Weights of a small transformer language model.
Training: a variant of Muon for these matrices, 772M tokens.
Each number is 500 + 40 x the weight over the matrix's rms, rounded and kept within 0 to 999. Layers, rows and columns count from 0. Numbers have three digits each.

# o: layer 3 attention output (transposed), 448x224, rms 0.0937, rows 156-183, columns 0-111
# v: layer 3 attention value, 448x224, rms 0.0494, rows 157-184, columns 0-111
o156:469514451548558558520568413474527483471498491541511540554417537505480521462453479452521506515455540419430502540555516465430415502556458442511566533494483518508497424387503478589501498478534513539477440534445524462492541444475503529506537499495428465590567506415580423582477494532494569465412463503487525524502538477425468511533533436553
v157:488520521574549429521508528479487499482487482436550493468463474518423491504491520502529486498537513504458486481441558526540470547421538471529527490568504499530534461450556476466492500518522511543459479521511420528508535512491512501456466478537482505493531477422503483480442482514542569393489533494510436506489494545546461516510532455448
o157:576503522428488505513519540513542510526466495482507423471502467488515552428590525479509513525485411486505471525552467540470487454507493498572549438524471539467458485496501470594496547463468544483498514474461514431512517480493540476515509480532548521486480471523507472483492468400581501523521551552547486490424475489428466555448553551467
v158:508529475570490581537567441491484517499516440488507499511501474470508495513536454388452468494459547560455481501373441560514489514496469457486512521481524453475478471499510516422478491505533500527467478504544449503471536504470489436516470527511458444553519534452421481529589523494527567396444453478558509515508462517422470516470462469474
o158:471508446546550487502478561524542445571521470455544526462550449489505555527489529589517509507552458405495440470567525432549593532522512533493450502615465501571474522483523554495474561519469447532495487479526483470519488562488471532509521558465517505500477541484445515463432512455481530560465537488555512554520455513497495513503451439491
v159:528505553513452513509491490513438506480452525485516556530550537471473465457505518554532406497416511502590537497520530455475535451502519577555476547509501456504534511518506511568537508516460440565512497539557445481499507400495489487523517526533513517474485534499459540496479479451444464500530541528529547515470504535498498505486413513492
o159:517540520536498493485569554465497451496491543481493457482494516498535474519500511468510448463504533457486488513509552529492475505520466482446458547468447503495455451464464516601486444445539513486466501512450533492439493513498425530558531494522530488485485456480468505525499503473538511547441581580476467496486523509526513524478575500449
v160:478529469486499511488507491607543481507478460548508492454588512456508526533540512481549484509525479500451505438519445487515459492504542494472537534445515506468495567441490495508500542498502537499525521595456512477436511535518547493486483470483405454470524513545510435455493462489481482505565516540480454531535503475501528503470495472486
o160:497519496497475512521506487474450497510478528504411445494505479436548481515526489496510528534506526512492507474524538482520495511496501508468539491469420532498568505474451503513498491485548531536486492557479505482470494500511455565446502521556517487499441531480478483528521492528480550493454520518516459515520503452521436533531460501519
v161:487510536493562479507510472570483498462502467538604486508413580546507551463514523533519563555568523478484492477527481463509505536514510529495436569496468487479455515556516474528504522466520472468525501449443548521423454441524495497461535487503474549515500575494477478491466530428474535531446466549504423477474405483488507570483504483512
o161:517524507497511534488578516474537481432462507479462530500505494536467506507484473501426546501531498466539534485454560511553441535540559539420524487451527509513573480486434460521494509425515562422481474471517483485570512537506477527488508437507523496516514513545509456512431406505507531535542523419491499471461478496491479450515492477530
v162:407519458459494490502537480510559568447524510498467441528490429498530511481509571500488488433423540552452500498540468530524463568434399495488437489556538524556489550476545567556483517536504423493465486538480500496472538396543507489510445552500426495494542543482489447559548543455463556488465556441546472520459491495481581568501557468504
o162:478533585535529510428483561474456462466513508548561534480573510466548497536562499500472552454465575492482489493467455461531474487458527540508539534501525507471446433600488508454493488462597453502499571500487504484473411444516497541554505446524551559533536552540545444524505386525481443543474536453528486523490477466551453463563510488540
v163:516440505518530478525422571509440535496524463538499491482423516522476485544503517578498500512448523552570525535529495490484455521514532537511436490512445451483525476485495487467465404486523553587468454545445529529520565429463462423522499533532504468527442529524497455531457422516448511538479534546463589528456488499458508529514555462448
o163:481552532500491518452453462493490554539474475462525478545508592574455462433544530475454483454478511445554529466497494497509434415456521460479514516510567540471456521422558477528485577502508535405508483492547533520482481514498453491528485506441531532453555489491468544467487516530526487472492498477594563500559537533528543554558559459473
v164:499488510484472476503518460480549522513452418519497548472476540490541533455455535497455517481448493560463495515477520523450498504503459515441524560473498433488471499511479508541495421480477513523494490494540512528526488513423448514486512497484499441499481501499544527542544482461439533491463482456488501539474537534452448487476461534541
o164:499479465543472538437443477542498426484581465488485508533604438526486459458545488510494466530603504455473499508518519492459514444484547473483521505534482503605544482493525481506564533549555455522538478527532474530495484496529470480474522478528479536510517484394497489465470479500522496497472485425528517535574494608522471511539521530516
v165:506518503527532468528471495508479508494468497452490567503556488447496479521531462445521483544501534488493511546531488534540527494573506482502480454514534505489454444488454459443456479430543504489511565538488546466423545523506470497577487427512476526524466522470515491545491543504508507543509527507499506507493521459428407499454520456494
o165:456475386475448446522499517492483537512483527497494472543523481519523544523476509531490491467497498492530439504536455529454552532498536529479576549541459512553454554478478550513499528512529474413447511529515516474514506602463542428462510556505534475440503494553395516515512471500565443527546519466501537528522442459565564540566478525439
v166:478539509529463542536510509467486543470479498478482433493471489523536492548464527520516512544519553505491533452418434522492547517456455518459483447519557519497567498476444531545517468464459454580439489502553516474441498522477490507458493500497499498479562530478454489522579503485510536510454459503449418507500510581440506516495499458512
o166:522538458497588535478480490519533561604456467529445493433457521515582555504508488422466490504533440540497501518492529503514490492476504554514511540459498449493474502432436484517507557475504491543446441515513537549516440550491512533583519466507483540524594564514542507467561486508406461473470498552521456590464471456451446478504464497475
v167:527485501549599481522467534448531528549435517510483510453574508501557495485520439479501478432513432484491522525541506444572572411510487423462505560536533453495515442516508516480508557415511565533519457508489503413485482508524479462554490423474505509502440499520533528497519486554434455480514493503449559545527511509465516430535475552512
o167:520465501469407438509475508535515504427507505451517490559544452443426531483437462479500446593553605552554440481384464525509509551458512474509531410502466490561641567478547469542545470467508503434500456536597497463468561578513463448410491517525507425528478456464499548506459529487537474484548454504476529500525446530490441506524532550473
v168:490533449456438479466445516523551474529548582503494508555484457443516552558464591478483478483485516527426534483493468491475555516454540497471544510445541555499527500544490516496490440515539493429460485534471448509525494545464496517386477556507429455517508453434515508523510495434527510546522534526488539516474518572480464502538516474541
o168:513537519474514489464473475487489460491455440499474490536498472500559476516534526475474449523523482485465534432444469473543523412477524556484504472533500483479546492495546551485559501539493463504511551477549515468527507431546548501538485504492536484454510552497500499478559508500458510510525460495488497537532500406559502543534575484495
v169:547494526467510519473490486544560491521500537495514417517627514523473543535512468514526525516481513531506457508493491509505435488511500547508458496471521508528450446544506482453462548520550489546545523519457419498530487492575478490510446488465480443516513542460466492537482485464524478483511581516491530438480517462517506535503462469456
o169:451492548512536473493526559487376485551499513533527498533436530508551437519457528542544589554527509477474484502502498472561519453504525508515491506487540490479558509531516506454464511524552501480444490494499494452475531513487464487527526424521509482536463510523502535468481469498480525511533540534389556506519534449484494582515483499550
v170:540435509515435480544467527572461480489519456574472445550500548516471477528550467508485447492557517437554477529541558549503442504457500476495462474556461523546561522452501559478436547514538514487482536492498515536473564490454438412559561459477471494460476575482516490418453502475455508567513475473534454451509495444601478487480515508480
o170:561548550495482528552487469414469530458518521551486487563501443483462486497429481475506462601466467462558495516514499549500441528448469531500517516521487558575538525457487524496479524589611515475503604535544499515491441509410460460488555495455466497397521464536450545476489442567509516437543495515526417424489578482600421545483514585477
v171:487474532501458470519501555585500480590561531485492494482458487482437435540481520515542504485473596595405514442450470497492524547481386499524481449553520472537531508497540518498496553521518455521430475478441439532510576429481507480452489496483480501474489474456509469484480474520517455506483526528479513533465432504485508542476528504520
o171:480504576469539489519440472459445535441508458515531526436518436502585541538493455502529548517531499542511537395430491492547430483463536466514554519519523520429493482454563513507509504500458486531476484516495527518512560463524495457523507520505568541563522491558471514490486436479491416523462514556468471453516488500459519495499498471492
v172:534440496459505459488512475533475513568532499534483551428498466445463458508528533485506500474524462530461620493476491508490540444508511543484516489523490526472514545470475513562509475515555498448531444446506482510458536420553509519471488547490516517538479455525476456545556445520498487504470526476492485492527495497501544451557519554444
o172:507503574501438466578459511554461520495506451535426482530417464483504444491545444478533505473478463521441495513451494543496498487457477526496540510546461524461439468445505452505538532487515486586502526438460487454595572499483522473481440530456556573505528492525490532499540454440518447525503431445537461486466447524453491552437524450495
v173:464515515535472526504480505448466530504539496538505457565514464506463517483466489522502496512436469523484526557507479520483505541494460478495488524532472536491471542555462498507487515485474453506552460486455461543497481567515498512512498509490484506532492455510489590496498568525486451572491484460472509467486528507588480599501441451551
o173:513570503435513526497476517448546458484543430536494524484469472444516493544429459524531521465545468478395499504543462474467550498404541570529527510528530486435499460548520488521554502495473488468531552448467480517463417514433528507547505479514475445595540533504434493447490541458538512499476521544513520519563469492524446475500546452474
v174:469499456475514535492538461486481469449551495504500484543467468495505521533547571553528506518443542580555524539477515539474492469522466497465553564542517490441518488499536509513508517489510510504521513411473467500496514486470478489467545499527451509496526492550433560566530570481562532470515470470501513531450471546502518520519524477550
o174:443517492465617447536525474469471489521510460521495536533521506566484455477493494527411503539541484515432520520530487456493517506484436471505425507503431464432507498472541499454452579480484465513511496528512512493495408539485521532543487529471497527454505540536494483428506538463454557556456441451518512546508597499491482511519494510482
v175:555513491475512448505461538509547504456465461530505476510500560472624513520465521502457480533509563488556529501450558504504524532472529483482475501481498559521499462522534511530523563500499511482564502490575520500453503458494514498528555423516493481566457463539503468518481491440540476521516536468494455472512496520466515482525520479479
o175:503527485491505530490509543468491546531485501510486521555458460498500467477524426485533499557494435511513466531534460522453462508528516513523420486470474484565525555526460522482463471525516530496486415522536500476487519497473479478543474434481490510503577452553514467527497491544411563520595530503460524429465556482521469444515496527525
v176:540498498524496565483539508412521472545452546500489484483551494456453450522503438524489463558448511417472506518563463504456562468582483415492516505460477568489496502482489494500557545457490530518537470519546482471538502484526441547505484469528435543453492537503525561496570522459542479447571535429516504516547542501473476449505451538502
o176:490561454567486532538584503546509550493553508505466466468535523455553508487485486454501441496518524458496478511467468518544565515490452462534512530497449512552453520608477504492472486507551467512436509511464472432518432571464491482498509478512498510485504462539463523494556535542458490522436433533448474491556506556459516480486461518498
v177:490476552481489483484517539568479487533467575496502518535497455471535515531508468472486522492455519479486483512494474515460534492485491513415553529519546424462522483462490530489498528525504520498487515574486489469501474482440560540582473447476511486482439536518466499551514488456487533447580523479468505507471479466496429468454521485472
o177:458518483554522462508476469458454497527483467515459481495484441481517401535503505535520562496542501563489521510556589474476491485533494505473542514546476499457494480464512522509506490498510479534503507473456539479481546579497441527522485462540549561472538502489492477481461533500491525500439448468540516440476485427523511539507466496486
v178:537500481613398492427498484505469483521498553493477486425528484462476517520507451495557509576492482563540506569509460525482520437463410492477465512472480491478567470473491481499452532532495517527474559527589513495505464508438525531500499556492519477545510506505485527476506488502438462509481424525491539489525537466517518436518505496548
o178:545496473540522543521520504543494551553503595553514513491506491532534532495583529461476517469607472517493478482481513577469447451487512558486495523471564524502438417399513484501558511458419516530473450430391491557506529531545531567458491505484452489545501475443482500458471566544497517510448479508531527492500479494448482510472385530521
v179:535537567531512482483475471573480457448523528537493495525469536560496496543489477471483425435565553457441484502463491505475455496510408479529484472508458490527484560445527438537521478507472513460506509513430478512500481459478536520510479561539489524509469448481477473499463467478516468528511533478493470422527457473516452472493531543567
o179:482492516491486478466490542498483511502493436529436525514565453486514545535511498512517474448493473405542505496492553518538494492494472566520456459445511512540480502556544544485539506455459536500499523472558538541583498468461470467481512438490530533531534457512510564435462481488505469513555525438529486535524470483515533507460452512508
v180:530496440562463486478478533549539468537539571482511485596455587481529459594475471527539443440480489437504465468485535504487513550554488488479529504479504525551471470504521539533535542474536510497460556511401502493464477485476513467422513479517487473492477420540542531510490514516485535508529516504497467507474488448468508548536564467504
o180:485547541481517503478451500513425492458472485541455547546525467456497526442479450496505467520465516493604536482517507455421542440542533531481504506539471531472522494527518492475484501491423507529503596457542538510505483486529467544471532461491545464538483438490438470473497462541462571467398481504483501438453519488498504454519504489546
v181:524537483490498466469537472541535490503415484516476528524541569488504493542515522513549510464545463514515466500520460547536495494472514494519510551469508501511545471480527499433417480476458445421487571513476577538445522504483492490457506570505490470523489516468481505489508460540466537448448477446492499502497463489459545499541506556477
o181:511465534612540502503478454479440533458506516468507471491449519508425517427497535471456491498529495440488469477526516463500451509538504543498495528554515582480481452482521501450532519501491508524529507540503458451557453499504401482475543477444381584491470477483451492554463480541532449546521459492517481449510494484505529459505527469513
v182:508500454526445487528502519470513470523535459515485452560447511494517501550525491535459506511487533496578460496463555472470475538530498509495441581515445462514496501467445499505514543489527498480465474477511496532480462477476521482427554468468532505528535493507572487569524500528575515492511515493524522492490460551602487540511534466533
o182:478547555482482495502519517463500500515578480504559507473467503520467508473465525500478580528483487470531521467489505504495476468393459498505475478501524503532479495592565526503450476543440516523553513515502469575539511553487489515485492459527516499435498438491469490474466544572421562496489405457447501471521508508554503409491472514519
v183:485543498450507553537495501547544470463487533503451514501462487447442528504520506485460537454451565526548488470456495547571506488457424533494448547495474508474531495508434545537468455486341502596495461504528481563483517420569457481526502508522531448499545510477459503539475487485444594456465485493449444463485433545569460530576426548488
o183:480484504533551405541500443459535419468498497598460523561526422481559472550462416525484539489543550411447545545495532546462493475507474544442452451496510553574482547513468523534564521475533493466460517584474491544547559495507455562597485513388536523456477570470564562451462439446494435470484481538547494508410427462517462539447536561482
v184:515462554514541469480513472464559507500496549530548498569446541468474505530475545526530550441566534512584446507452494483460444429449500492479567536495483472534516549443520534498490468517440457427500548489402546516471546491457591507450534510507558489477473525531538428458541500513499503432484427501485504554499515528529447480484410564547